Weights of a small GPT-style language model, trained from scratch on English Wikipedia: a variant of Muon for these matrices.
Each number is 500 + 25 x the weight over its row's rms, rounded and kept within 0 to 999. Layers, rows and columns count from 0. Numbers have three digits each. The size before them is the row's rms in percent of the matrix's.

# layer 3 MLP up, 2048x256, rms 0.0835, rows 1992-2019, columns 0-255
089:457509531512503514466537493492481550495480496514518521565505529477484490474500545518501488522508490501494466476473480489508504528529478509543499486470504465474528476491519511484494529529481521505487508490469491509496490524500533507504524530498479468517542513473522498490497511499529498498488479475492509541472492436565511501515501498508472484527513465509528491477519485450518449541480489553507483401514510484500496487510472525499513521536477492511507468497534425512494476464489484496515540543447484483509505482505490480467462465468479513456499504494498501476498519497504481489514514498497502512528465512586497505497498509485532456470521500504503522473502459516487447558511469531537484516538512528491536538509529529532511486540486532462516507478505475485518499534484505
098:520508517450512482516494499464511525549488484515536514491530498481506525451508547508511502532522506531495482450520498481472449512539527461533457504506525478526510473489460524471465449478514488520494455516486483537520474524485485500468501499509513538474528476450515493555502527523494467488515482495464533481533485515540521466525477465482512499499516494511474480535473482523478538468491525439532538459484514505507549472490495493534459484544531488527469463476467487478545515490486515484499531509505530505513515504464456540475544527500461533505478517510483534493479494495534472515474508502466450513498503514518492507467491478515479474511485491474491482505548509483480458474527483488492532501511482495540522494517484522497529530513493522515486496506444510507445533536504505
102:539516499546535538531502493472505522451498523517515508468463491474481504493518553472498503502516534517517484502516529475468465454481501479493493536483475516543478487510528471521507486537512488482455486517500531474524503499493494495499457561473474501499505485516488517482503538492482537529509508495483510457475505483497489456505499507515530487513465525456497518502492495521522450516517516478535494504445509465470480486500504493474496513488490530472530523528474477457503503510517489450486487524452527544509504521493516476560462453555478490508504484515522503504524538532491496505470479528454483473507537476501526481516531489506540469525484477512539514574492435508488511502560448518534504502518469545532502543492524486472509499483488476505510500500501472549463518498478508
098:433478489518535494515481487483445548541453470447500516500537541496471507534499486554521466482471532497472501512442501484545509525505499511509515525520511483500539456494478508455474500498545516499428504548519482493514471531487505489502491493537509519485498492515514506468478488497534496505451489487500480529524505472488518491497470485519437506492517490522515503520497467512489478494552448526476515527491523523506521526455544498502471509502531524480513521493477493515516499518488465476500531517463538493480487482517525545487479485520541549476483494448502510528485511451490488470441491484526499520474512526480466480539565497498515503501502516495483494525476468539538454548485489507508505497506513504516497473505537501489478506483444507472537498504518485485511503526501498
109:505471514533464506508526506528480545473453504493529517471496497469518517483484515490503492507469481497474532508498500514556480514510471507486510564512493507472494450468530494471505505472484527486495509538523482523523508548498524506501466497514522517509496466497529536480521548506513490517479458524515491545484470458507490529496516515522538504512501474467466503486474518544479502467528463513464485541463454518452473511492524476503505490461554521505455503512546498547508504525476503501460499493493462479502537490436461528456485512446493536478521475482499501481518486502518454482499472496476478512515508510494484526482490511534510524481542509544538480502514501566537512518508511492501436481524455521507535507530486489465480506543537486482510524468473476504464492487529495
098:518551516493522481511456468473510513492520514493460420513510434497483495466528512535510488509489514541528512524483513523503500551504508477478506490507504526528497525502476500526515501531458490488512511519450471477522510516492456505527506499529494477495464484505510529515542506503525510491527489511512505481504416551412522507507506462496516503518479490505551498488497526523495482512504497455509523534495542497458484489477487480562516504412522493491533505494525499484501531473497507497468517463477531544520469477525521477519488526534524499507497493500543477507503496517504501479555494529478532493509535480505475495443506508485455501480476478515519510480478512479490563504482531514501527528503458473518502493493472484490477449508487516516494517496495554481502489462488486
098:488540532508498502565468525495490499528506530525496525466505558514412486475540525479510523486498490529522484472431499470491498472541483490473546491520482462514524493490504504503483496507497551506483485484502489478499496490499495495475531515519489465513498523489476424455532532539494510523491496468498477536492518490488475530508468501511480455517500519486522500516465531449522510567510481509478512463450507458502529505471495514514519541492521489497504448502484559524490466530499512484489509499502517542481488484516536506487480501472504549442480461489471520484497516512496524477536526474488519530460492470522533494506498497478488544498537475472522525477484525479493510497502497488458523510495508510498523507530522454481490490469501488479515460499466532477539481501503546
102:513541518478499499543505497507483498508516490535510471522524475526470525497489476523477500505499480494497505478526487479496459485515503482509525516549497483546535483483499544544501473502456484487527477501507549493521492466505497537502516516434480483481464517508532475502439514510568484541510541542509506513460511483497468524446440488523499490536472507496489489496498498517526467527488474504466520486521517466533482506468483542517466508476501493487474470487542492478487486494497519504502497498518504454517485465494511483471494504496507516515454503495540492541548532530498469458491487517466507518532478548513458485458448489487547429475530495470507501498486525470493491470549501520516514525482497509534495486538478463526510514523517488489491512475512508511498569469540541
099:460507504521464481476484470494467506534470507526475441532496515440512461535479524490491493498464501497508472509489540520500511490494514531532487485514477473492508508535501501509517478515480521503497456481520512532490498498536512468487491478511452514474497529519503542471506500528468500466498523471520544496481546508489512510488566518488493513514489474499499534539495493511534505470490540475487455507539501498468486516535519467523522543525511535483529538521474501528495523545440487494506507471506507560480485474485466532483472464496511488469513515451515490484511557483493526487467523488511499514518499458489533528487546519467536487523493498490446499510485511510531478478525498528510478499507522458544482526457508475526545512479489430517543488475532479516503438477492502
098:458489497507493502509454478529556519524447508514468516502481517497483506485543511478475502494522490514493535530513554539511508484456550492511500483517525472492481512450523541543527503498503495482475506475505511518516509509491519492508457500507474510541514525476512497499514481509514435461504490526542442511505527495463511519500504540480482457496520491559440505458497522462524459496532467511504491474435487493501495504481481529470493466544535494502488515520483489509488515479507510474492520535516539523490467462524539498496476470517502537492487470500450511477473446505509494535530481519498495508511507498521500520466516530512506550456501531489536529478497492532474505501477511498488494465480514489509480541541483487506440499511500534497487549499475495506566473500444485
093:536488476505513507517475531535525523548544513495525501491523523499554496524519500478490501493435487473470561473523513517493514463525467515527525489507483489484528535520486524421539508475435499477498503465477470467520525497492504547491538512489492500481518499484492498510461545518504525499450518469501491507511476518506552496538480467517487512540445540542512482500468458473534507512478521493526535520530503462487532473531510481504525498505467571517471508506498544546528514487502512499444550467483477525483504521501481477520486501526512525495404526480467490510481484509508503473509473474487483497476505480494481495495471528529489491504521518508444493500474499455478471507515500502488491537497504502502494510495494500507495514525478486496515519521462514473516473529509494
093:520541550499466498521444476474480501551459530559506487480478493545477518484553516535511537493510486543489508472507474452483531510474480487504498499508467478503504504536491503518493521485496509477506515521503499506562451506524437544523495530530501468522475512466457543539472499527527459518489492453510484519481465493536511516475511492526461501483484476533479511473511515519522560487450486486536527497505495487502480513498499516475497476503440472490522530473473473528476529517503454509481492502527490471487526495540516500491510522523516516493502507491495495529491550498517441463500493509479526479535534505480465521474495501468508503500526510519514511483448466476502525518535542506514500517494457493533518496469492489499464511518504511492500516527490459526490536457514552
104:527515469478531490494463471514464494492531479545522519465506505511520506537464497526522525450522547508515513483519442518509505513501465521472500480458499479524484528502504493506470489529514528513506542513529510515481541522448543470530483494528499534534514497480465517479502498438527508545501500481476483466490475504485506498491535506520500443515492456522526506492510494534496506496524526481467515488523508506526545510469509519476452507525540494497486492502501507491488501499491515472500518481484501479503484524502513496484487494499495499454483481529484489485464512547518459466520515532490505504482482491494505468540531506510483507428542507521545454528463502468495547458517457545499513432537500527566488471507532511520564518473514509494486500522472462471477481491506546
105:518458536494507480504450470495507504543500511501533512454523475541546490479475499518511541507496513496474501492518495493508518499576509513523504493508482512550477461526502474499486505462523498505473516518480504495479521520519466524470487478509446524502508505508490534482514481491513562494482527479510506535555462494467527461504534501473533487496496478492492466511474494542495514527486515472489510477474457511461546465501483570498479457475518476501488471459531507539527542492518528513431530495516485482501512528519501510476488511539516534498479493529498486506517507523498461532483458469499477448441534483468522494510471483486528544508506491463496449495507490491498502513487504552474543469494459508531489531461513530495490471507490510529519531504520455501504496542493502
099:492498461477518486528545525534446489497430469479494479482481531525486532509530465485481476454452531528531528537537448494513480479463491524491484483520493453547510522596461533539504541508496478518488547536508468447497483494477525448505499511476507530476520513513462483496555476525524521516468504521503484500463499549470511474522524468525532504503499513554479505500486495526536500504491518520511488492492513509522524490509512477481522485469528532499524496457541506517507462445519503480494504498531521523470504473483509539491507483470490517498517504466559476507474494529501507521492507515480495463485490543484480483504509496466516460514495474463478496473517506485533469476480462502481509486497486528496512500476517484512463468478489492516510525527498469482499505523483492
104:445497469506523525501533528479530502539468478520491489494493538482548486553520514514494515466517488496513496473544503439489507523483532469479478503463479478486458518480500512482478507482510464487464506516536515484496514508497484527518510511523504500530479511508539542503506488493525502480506492516533510510482511527479500475484500519560507489502491486484461486461503491500495504494462508513499549509526531471512501468554510504507538402522501476514533457518466527454526544494493487541478544496509530480526479508491474475536526514523510505518535474458506522522465545520510465487506510491485495501470488545495484432524501509514482486507466564521488484482511469487500483468489459497501538538496497475473504513515517510514588496482487469471493491497540507485476461520477517
100:499497524479498444501507489515506473510508476480493491514539561498499526486470517460519522507491497485490508483521508531493477492509458463501483495504508538441491509490501563493504471531464521504504481421551489516477491468511479538520484546465519490515524460527481527485479481520532492497502507515462491450468482503487520497484499478504495488526485476554527528486483512448534457490507496569509519531503513486466544506500495524483498531510504541566482462513515518475506500497524533521497525464437512520499509491508482509459511529536459476475441472495502506482465527478520502483489523493491505521459495484454553494479477528477517482536484488519471496505454493503528518515494497515525488509501499490522516485510532490521543515498468518459502544479514517462507514549504457
096:517485503533512490444493537492497491537495485534492478473496454470507492490459492504514458460492470499507520461482494498532527520493508501515506519455486496509507535476515534504474540494545474442515515545506476492476492533510465467507474536437482528449513506482516491540497424550470475499502498493448487530536507513533490532526512498512485506512501494489542480515498473494515519524507499498516483482527507519502515494485508555486513481507481509467477503520476494513462483501524516516534536510517536510490520532491508481485480528482511542500528466480512517466457529552484496436539475524463502512518491488497499526513510501482513507461496523498535478524488504511529453471443457467511493457484525502487515489433490473516553498500479531499522520498536503500538458459516512
101:505494531496472491458471454497465482540467526513498502500514516479522446506540515463538476518438522500505492474483481501557550483493503473508483504532531519485518491477484505491482484474508491531545486534473515523475481502470485503539453480530487499493480515496512510535490471535442470501512487535535539501478507477504469519496504465486480522487500541497485556501531517516509478505502507471493487496500506504505494455476503456491489521515491547535514547520534523485527495499573527469488482486457493510504509522474525515501494524456502512445552524504454495491516485494471498523491535496468500505538491479496474502512529517479482489454437494523504496490510497459510502469498498524528553505532502476501492469467561499507518558492515468461509561501462518496501500525479487
105:526513511508482526497476476510457487510505497499539504510538480495523521502512530524476495526522480528505516471505487518497515507518512498486479467487476465522486501485542513514558488501548461463492511485517447490542523492500488491475497503535500525506477473484510496504539486491505527491490531506489525455499500524468482489471516484500503524506474530532450490477544463496482448484486505507486519521489512512518523516503500503483518495539475484536465489498477514501526482477500541467465461518517504563503537455489482525509515527538462477464488549450507442524464513460524477499531543490468551525531486490544455489466503482492479435523460506469480489528493490504504492498541478523519468529498460465520487482489524528471509492501484525548513446539501463507509569537499512
095:470525478522497519524482498490481502516455478510538528518515500441503483481554503534493506526499513500479481498541499500476531521496516474519501504491548520499502506516453508494509489469439479485484513516491527521545490499492464497523449483475497523522495500509488487475520478494508488531486557517472501493468520525476449479505529513527498499521493501527508474488470527485486580490490551504457508433504500538482512495460482499433528516487480536478467489492490531506468526504471500517531496515461525514493520520463473508458517475488499500494493523516465488513508498497504511451513504492474489528520549510477455537459459496535516499468526491496486522547544483434522453481491488456465491521533506524527506510491507457502478498514488461501500485485478569483520521520460480
097:528516486519502511514486514487528487498469459490484505480500526507494515493548494503480496470494526498516547463497481510439503466522496489511528469497531517465503516451548530472479512512502510508544538471509505514496463551529505517509534527509480499457490452552469480492502518509517522521492473511524485482518450490494567502503513506523532516510478491544561469452502532463499453510530475498508477548511507433464494460496449527468522488503510486489521500483520513507522479505529521490511521491568500471443492477515470495525544497478502484501537479510499486477528528500488520498511545467463520465502477507507487515468514522495525514508491523454476472524498449529521526491497519498547485489495493544514482496503450497471537505510491492485448508484486461502468520508474470
105:446530515554488496541492550471481508497472522519568512514525501539555509444483491496486511472463493528487440453496503530496431498551531537508482493502467514458488476522542536507491521495484483498516514483512481495465483482510502496517482500495522520512493512458548472491450500468492469480490541481504515500505548440487526493489515475503526491488504451470507491502491472513488480555488484500488511477513453503486468500488518484537526506497501506483472455471517472497481510526523503498485526518494505461502496517510481493528487534491470513511502508512516500528511501485477514549569477505496489532480495501468504501482508474509543531542481489459533510475529483476481529501472494499536513438519489518463514497487470489497528520523521546503458506535555485519502493466525491
109:481472506506535478455505488470513526510535536470469471504483479522557511490492525502501523565485539504492510510479494507488502484529461447483433510541523510513461493485512494497506466501492549509460476484527454520482516515464493553494478511493507494525464470508513473504494459489482494514515519530501498496523506527504536461486515489537526481493476505513486522504492502489511495506522523518462524522545471495497478509517448512448539459507516465483500503483508502507535532489444497534503502483539501488502525512492487461503458481479506512502539496508501464485485529449522458477480489504454520527538531472501480508510479487448536496539502518459503497437484501511456465505529508505529487485550459503477505558509526500488492485514526577510535517514503505486487524506503451
088:491485505486501478480489459523517521554438437527541501485481478487479501497504529505468478475448529478547458489517517497502499511492533509518480519478548454463545516513519508507465509513485518545487486494503470524493489516468503540515443486505447485495538515489486463490524550473497484436516522492506458536520513516508522562478488522498520536503495504500501526513514523498479476530498550504494525507466528474453475475509492515494503561490512531500529521500497517441506557488513528502510496485479504501505532477521492491514506506487499493496446468519515465478484518513528552478491487563483485509483502454514504472480507504536530518501493452519562499489536485501519539507493494526543511519485464496489501519534505491536512512479505514499481542480520523505544492499477501
107:524467491549538470492485478462511490465478524505487507551513527478483433479477511512551496525501466488506534488506522527507454498478510488530469512504479490528490507484512465540567457493492501516495498494556531486506501525492540519514476498504482510519514505483510470457518509502513497485493453510497499491492525466505517491510496457524516459508529503506512487496487485486479516555502485466524472472491506515465492485534496491491495481492505522546529543490495478496450470466482504469523492516503473493478504507506513491533493507507507464531516491522495495500536546484477503489515510484492552541473515515497518398491483555468539496481479480534535502481519526485493552464510519536499495478521471515545507480484521452476465528480484559492508478467490448454514470486482529
098:478529503435476555488517510502508485494518508491466543514491516527490526471467507486462521483473473498533473511433493502481447482462506537465490501522515519557492525491531529468520495465510525542499479494481457496529508462522535553505509542485490487499514467484487510476517518502482475505474517543516523528503510522492539474502490529473465495520476491469501508513507465502496510489512514515499479509483552496544520478499553501521486532562496507498588491522520516535491499481488480488497497466498477512486483473542493491500528489470475514523560467497493480553525516521510497515459504490475470499529490492548476497482471488487451490486563466541489473470484464499506490500470483524532506498517483536484525467489453461519471504470453494498498488512507484492488501524481492
105:506504533500500521499475540491499496475476492500538504534525527489479455488496495470538449510476560489486471468512471523502470494548476511437500543510470453526464490513484499493538508495498481503451504494500529484525479511492528496508448476519511515524490485497492479515504464483496514496485484451518473496497493486488528520512544498477432554522460486537483554474461503459491476486463525510507506514492506495511562482516500511524495496483543494495499491549538560480476535495520505484499544498505537507526542480478519484504521542517496500509515539504505494529499498508486530499465475520502548484487550487521521471474503496506494523549495516505527511480521476509462477473519519451512511471530502480475527438494511513515447502473460512490477479463477531554500513524507479
# layer 3 MLP down (transposed), 2048x256, rms 0.144, rows 1992-2018, columns 0-255
093:498505493532504476510504459510476511474498524465470521516483483503465462543518476502460522451501461492486494478535545504483466501532479488498493526526547509513476484520506471532493480468498497531473520482504510489555502492533503539478495495475526523516528493455504492478527485475498494504515515500498475502520504508483496507502539450505560483488479512530493545517481526497461532505504543540489502570489522474503512455536493504517504480487497506498516514489475474521532548494511449522472449467555496525505488479490541560474499526502522538511478476498507494515491508507456515497499462516508534500497525545485483484492474482511474478476500528428476488522506460497525510498520520525547469542548484508469485449487474528479459497510472447532515480523503535530459480473501506
103:468511485505530480519463523467470511471479492512503463492499521540460484515510528498499513494515505516514512479504540492540505475513454545474493437486526544512515498499463499489498518522490490520479510516518502480482481488531484516508517451514532474488465522432537515506491459471529541454515488515503479503511515498470513488489499511496502452516530546524528541507485496495525501528497491468460490540482509535489483507503509466518506521501524459487523540518509464448472559498461487537523475509513481484519509473524520458503514460482534498518543475551464462484470500483489455515526464470500490496518450517533525496524531506509488484458512528553520480506515517531510526443460500497565481492487466520489479477491529507533475521484505481490538516490501484504542543529515489
108:479518498525512503494480467509525500470475478478503488463512490517511513520472533469490543482506517483478490498483520508478524498486466478473421519441480451489560511494506516532501517477468526499543502520534472520510492514471512538501482525497497497557495492484494498474482513465495494489471474513508515475564494534499521541538471446506531548471490520532486516482493547487466513494522546464510485480485500518502504544489456542504535475488480531523537504474502469512495512525494490509488502466513499492541481463528513447495490522552517494509488498517510487490468515488518511509519509508499488466570538455471484477504518530538449543513524505482480511528521499500490489544502514467488448483508507545542526462485507479496475532505507500487466533518465507449507517485466489
098:522474463536517476491556529525521513495533512493469520501504483526514511514493496499485502461529494460498444508539515495444471471478482506473510504508450500514479534481468484461508502496476520498485507499515488524482526533475474522487503470523518499558508468509469500539523475485526495505491526521496503465508529473522520472533457500510515526458514492492501498495492547536531496531490488477453494511506497548517493424483500445442515487518467474542523495516529488524473494459508505499496458519510468520472549449495462518522472479538516535496501450513475495493518494528499502494536451498521502533535537511498533521488492511517475500510471484495532539524524503484493539491485491513513532512476459500530512553509484488512462506484479520525445453530474546529475509486499485
109:501508488506448446487494505486547544504519520518504476504503499556519501505539518525485509491522494531448504530499514494481515503472492503504492484570517488460511517476479446495493480484507531466521487454481496511546486472526511553511495494512468524526494497465491510478508465491434526508517525486465495459477470520518496457547500503530503458518502477448504529494512541516507478522464482532534466501486486481519508502476504517524545481537507479457457508482524507495466538517524496467537535511521482474498504498479484540554519448528493542469485502457508484487476515497503518523508509487517495555499529489505493507493490453470507509534483529498517507474460471516481463546507461495513506489472535542518499512482496445473494514501512456474518518499513535467524516513458497
105:527520535474526527476506537479495561528498485503515480515518493485489543488456510528469503478540496536504502528498495536496506488472486485510528540522546475508489465486510542494496516489480503513553512501544486497498468457495492467488477476518504494501509468526540514517480489521483502509486451518502523489500477516510469523492488470491519439471491516439482516527473535552524485502482473534491544536493469516496507483473477532519475495474468513496553486501511532502516477479500492506480501443541490534499494516496486521486494477488487514546457445555543501512485483517503500473492516493492503504553500517490438544488529495517512529506500470481476455472487541470523514526528451461465506484466497538495497554464489477499502495514521488480543541462497496496471515463457519
098:478510512504516482509496457490500485507521437472459458502493512530548471490521486513481466508472534551491502533481486493501461522499482474543546514457508512523506517507547482520545472538453532466498482502480477513496457510519484459536465531487498555496492491492524495458527445517494524487479506506472475511509528531515479499506483469499525525527504496449542497488496510534534489459494533466511514512495502479552492544486478486528538501501512485472515487506484466535500531512506451488553506470502470499440521497507495495485529494497495515492507519488524480471535485528490529516454502504514494471488517526515515479510510505512494576491516455493514565512442486477537511517477536523470501508478515497515502472485519539520526506453480525492490500473495538504467504507460475
097:506527506510489482524491470509496504504465491527487465501519515475496496526532517518484481549500494520525497487500479507516489507557511474472522482502472547505470461498505533492489511495536495526461485506457464523456528507470495451499538488533468495552493508493496521505554506529490513493488483492492500498491525538509485476501499543505465502510489471525518467518473498466491473486548513492517546500521489512468465462512512543504552487493510454492509509463545527535481492439490550500514517518508502503454525444493508518488464514483473527506544492525471509485492446501482507469545489496519487514502495476542511473527513477497527547518539453495506521504516520460466538459495478466485544495478507505497484465491480528508457520490493544502460560521497460521481456561488490
114:544503476538496466477482464529479500454488507471477518505516538497541496524456507515533511485529455523475500546507496510474551454494484541518507526514489511462468455532509505496503516518500501505493523528515486549436521489527504496479541531459484518503467509537455517500505528505526511511452508531516465509489502523465492506451534523457540472539462516550511488491489531499455456539494493456500529485514513515494519478522507521488497492498514469535511515503494531501545472481502518506478512552508431467506509551512480467504495509469459487494510523491506478531477517490487536474486500464502470508523532529497485502485483522507476485522515491546491491501503477459542500491527497435506493523479524545508504519496473481478495455516504477513503499503480522452446474495510495
096:541509484469520506488536538542467465470512467467527532512535527512495546516511532475511487517462467504504453502476457517494480524467493517431490505471482477486481503518502506471502538456522472487495453503510520465534490522528483487503486527529492494510498481488522525518502497502462515510565487533524550528462502529494482496468530488511509491495487494503452524531485464506483482491509537471513520509525556525494501492471543488530478500493498479527463506502519497489499464497500483464473480454534530481477462521526459491461505543523469458525541548512543538503484500548496541469511482510498496487495528500517490485495500519500507495529503493509454513482448540481495474500512497500513503477533493453526491502512509458557488460523526478523472495503498508449470543530513487
096:492523502500501457474534443490482510458463500526489526530456479469492501492487487524513498516548514509517446524456483484481482517501514508515466518510496535494486506493491449571430505517507510528559500527493518485509539507508456489547480518537491497499488514538503503503492470520511468512531503493552473497461557491521490521485509562497535509466524481463538490488501507539469448476516476522506448485490507537520478489504510499550470510503477440514536517526499470446505507474482485480508474511528496475477500524495479531519472517495475472475545461513503515483516496526481496522489517505526517515486528504504462444518487493484482512479501538501514515476549491502517513506509555479534485439525463455525500493513483496482535511501487483514493504494524489510468510496532514
094:486489475476534505540519514521481496470529456514477499525505493457520459550474483468488525497491487495471476458504485523503537518507495497452530528538530535542502473454487502493492524494504491499471476462499489485491494482477507460491464518486514513480519521495508480559501483488509508461511519492511543488477504508472496540510477502474490493500545523508510462523494467533476482521527500517514446491535513537529487512491480516513450489479535445550493503473505527465507510495508470512487530549529518537522505506501459493540497518441463508482503504492514516540496421521487512513523529536510472539472517473480477483475482518517514471531476534472469507506502546537522455504428489516504503519544459486491516504487506528473501446490480513505479529510514471483522479531536510
102:480486492491503490523488499490509448474523507527463484504517526525490552536530466468461499452514509533549549533494486534538471515509535520488503516489491508489543460460541499527487496495512492497488526492481479494490513507483522531547496488475486487498553500482462513493501514484512520503507470544489503466474498500506454492509485498489527450500516499475494477454497491475513503453544556504494501472430496544489492529534527500518490469493500519475498546520479488515491470507451468454563480512489480432539470515496526493493455498452511480510472579537518539481486521468521519488474520486518471510534508511492506491491484536501519500502517474482522507496535524500554473503507486508486466500507488492516491528519485532533494472481501481544513515515477505471456524497499465
103:490529494491478512452506482498501515538481508527483522503501498504516516490484525499541492481520550487484472506542509492465514488496494493521500505463482491520507498484524471532474528542512544487553462482521442537494516493499539510527536504526494542485505446513504456490498522502479489510504490437504536479476513495491518498467513476505477482483464506517513502502502508491522516513465525500472489554512488477501460523503521485510479511528476549517508543528528438459509475480472481520532484464458524463525496489541489522533461495482486514430493513450521460542482482547507504509489518452493524481550514495498478480509515460505512547503523515517491537492486474489444522502472483499516479480507513518454532477484510505533489544458516529525464475543539492527465489493458515
101:504503514486508554540495483501537529499495503492499493499472432550477510509500473498460535484519468482476539493479489498493513508539510496478512493478454523535517526519501506456497504516472516505498496471481509516509508490495499549476479531494564472524479485478577502498505498465479517522562496556493492475481519488512497466517453531490490483548491480483497509497470530452485475485479502494552528512485523497488486473552470504494499547483498485520519514513478498497485470496505479534461487502546488484488455499486485456464488508505488550498501481468474540489501539496464507544448520474479495491489507463477524530566490494518492505521469516535478509501513450543514494485484492482513494512514503478526499506522486474488514481547503515507491432501546478474573496530502480
105:522493458513500482469515525527502526475508466528515493461494536489539482486520478525484498513495461469495492511508515465497504473485527535485502486512526523524465474503495452484490521515489531483467511524433482524485528469494530500496471502498508508451506515474491523503451466497549527499482516498484486478513498505484512508502466507504477503495455522515534543547482502518534501560498492520455471527458481546471456487460513483482488484517564485512552512512518522443503517494507508513520507504504456467499486501477518477508488527490495540492483492515508487513513558511492492542467544499484488521536513489501511489483485497473485492499515550514512480464559501472515455468470467488487494497474467499526535569499497521502487540542475477554457481538509556476507459478500507
105:487518500496530519501510491466465475520484533501452469491469485503526489503489518493464485509509491477501511505498486475503500547533542526473528519501503503528529513486537502481492491496456481470493481514476496488513487565528476493457468485542444512493475503509515472488487478505471494477517512517496534522490546506556502491460511518510448507527485450461488526482577483531483492545483487528521508517479508517512466502462519478498476532507513481473502527542533504501471512495499493475535488503490521494538455486489554472481518508499502484512540547498488542479523496564505466509452463529479551458504498549491505486528490502491482517465471529509531500511512483484498500499513485515472517457502459475503547488532465446492483487509544490513492498520498475523467556463553496
099:525482515513521526522557504521523509506452487498549490439516482488440470509491532477503493527486528529479470484512522522497516553467512481522526504514484512490503509528493466495535491485523494508539517522484509514483505530492485526525502477505494484498468545511530512500493500491493494472495506485485468507467487508501502501476522494518435494498479515480498458456533467544502482460454479530489511494545495534491477428459487487526477509516501492444564502484465474481447525485499526497502496468535493509548488500502516487487499487524531503513503523519523480514518517529484522505508495518478493510476452536465456600497518505518451485511494516511436494539509528494529503528465507518518508484511473511515488480461488471543455492525492507487527497503490537480462488492521470
098:474518529499525535491528474546503463510456510440515474497519509462509509491469494488469530450556538502491488510531493563520584489462518470501503480509486485483495529447483479442480543491525511504495483514506504494486491504521505516513508504550506499486498518511518503484511500488492515514515453517521503468502473526493475501469519477505516516487494509498467520476502474488508515480483500457505507503463502498537476511479526488510491514489491471512514515470537498505451520487511496491525484524484488465540509483523496505473494455498512476470522501510467466501527515499499521501509488541517486524455483500463493557520477495495484550490524451446495480463499480521515488510537535455467547501565495530479517497545504503500425465525532539545511514498539494452515520461519482
103:526499521530474524483494484507499469494484464479480516508472479476519478503533488467524472533512524525505521471498500508512538496494489509501508496493491458538494489516523512437489506519489505499505499482479520509526496498488445502531463496484555542481530542514470517460500516491503473489490477521547461486520556513508515463496469555509519532504497525560473504466507494463475462505532454481480478500440461466521531461558514508468487528462474449454501457523475511516508464472520496537517508514527505519465514482511451467511501467583505487497495480494462499453477477468509474485511524520534528515506512531508526493490509485512486521477487493528492496496505496528501543476504537513528508504500504492509541512519513474499518490498490552474535488546462476513540515539497486
100:506483503485507524487526498476511497510495504468491470521489533493496548536517495499519479541501517533529518495468502499510444524454529470527506481488486475501506491541558452503476511481544462474541561490514496483534498517537479426528477486545511520487467492552448504556497486536460425498518516509541530533521482517523493509488467521531461445501485508534554474535540527508514508501473474509510543483467484502479508514494495503510495515496478476484448502495501486493506486520475516509524467465485516488475480487478515509480522523482505479474483531465537525513492491505501501507518523478503465479477517457458482500466473501475516500476542528502485520470538541503504488502492543472493485479517490513465495478515511488495519527477517506508544482537471520532457493482478527
092:547527515494501505463491508482515498557482493481484458494495570515501504504520503493514511507487503447513468490478494500471469533500502506530516519476497464481484505542479504462560515492490536450542496512534481513510540462466466491484508557520492551520513517478504498470500462562507501512430531488500482508487499446488520459508528514483546549451477493485487465501503488497505493533525465523501519495536515531489506524496482479480492513519499477467486519484513460505545458500493525457508541511478467530543468507528528506463506488497520486479531516457510529480508515502523530544500516508513429523481514503480494481506513528497459466486548525499472531535513497487448479528499500504474483505497504487476489458483455497529484484483493490509498481527526506484489484470497544
106:527460528494542480475503463497481459505523486485471508550521499495455531516492459550495527510477521517529497521511510467484474515513519504569523497472505504477508476493475491461478512506518481509487467535477485471510505527511479509504495531486493510490466496521455497543485479505482519492525459489491464478521455458485500517531492509487488531520508466499490487496504542455498477467474469498497546508500481481508459508543476523542522541536490456459492526477536522478505503495507469521515542506424516542532507529492509519470503517572490461516476524527528543496517495554445491506518501512463500493493465530496527491512537533511476490493522477512484484498524448446502540473514507462493511476495489512511498521497522483499489510548480465548500536480491459513486502520518501
120:466542479496481513495470447452496529503492481483509474501475494490518506516474526504527493546545516479508510429513529479557512542542503498488476488525520532509502557526487540499534498493459488499486490491496458507492531535530509516521480521543497517492454453553481513510493550488497518506473481522534469511476492450495495489494514508516525464518514519533497526479456457477495484519509510524459499471469512480477535460498489554489498519496510480527537548487499514475480515476505499478507495496496491505524523459499525442543513447524502463495543518531489460516481504463510510509494487512466485494472518481454501534493491447497527483474492556532511475496487489486478529454493481549505487512498489487505500493496544507541497473541484543472511512535502501498503484521468473
088:506483521489502524554497521471489504495437500498492563469467500523484533520520468508535521501499536465491487497512457541507490468495493505476493505501487521515491517484485495489494506452487478474518527528514521497536493480474485453500510509482519510535541510525545512509507528533492471484513486519497524503498471488500454484524516510512456531477484530534530520522455530503474494478504518483439504454464506521488526521448512491468496495468500532540482508527491464494540489479509474528489526490517520452522540468453490526463470486511497520499452509501531520499471538505508515521512506486530461491508497563480525485497505506484530479523536506495449522461515519495497521464541552464522543503496473498457452559495474476477505499484522508507538534479511484487462454468532505
114:544482521499547499461484492527494511521505463530470500528483490483507483488479485452511481519531476477515458533530442528529520556525468487531491575484498474517516510479541501451517524465512519505511538476499533460541507510546472535543521519496484539523462502525510492483498522467487477466526503473470489549504511480501509527486516485516494479493480481471516477501568481501458514482508460464507532521526496510482546479478496503496470515520504472515467502486487450487502467493531487519534533494540480451488512494493492500477530511495485488455474520495470544475488483473518488487488531473529515491531494480524519450482446515496500532512480492526468466483471480483466474450503530539530506488493515517512491525502506544472485523541497528520525472514494474503497506518518473
097:508511494501486482447538496509522545511497490500496498508462504496476462505473442539490448530503534489505477499561469527498553504517497433477477481480484500466526496509524511533520469549543512518535516491518487479519509451492500508513524481518486505464466499488529490492496490501540463479472505505502506488488537492499489509502494512501515528498504529478500499509531520545502508560509508504553531504492455519467464536512446525515481508493502469471496524511437519451508485478482549552505519475517547477494496490487467459499463475528458517525492536500485472456468516495492505522518488514507478540510516498473501510478525510490489503480477525477503526535529525463511481538449545494495521497471521474509543504515525490508503540483502476449520463512495495541454507480462515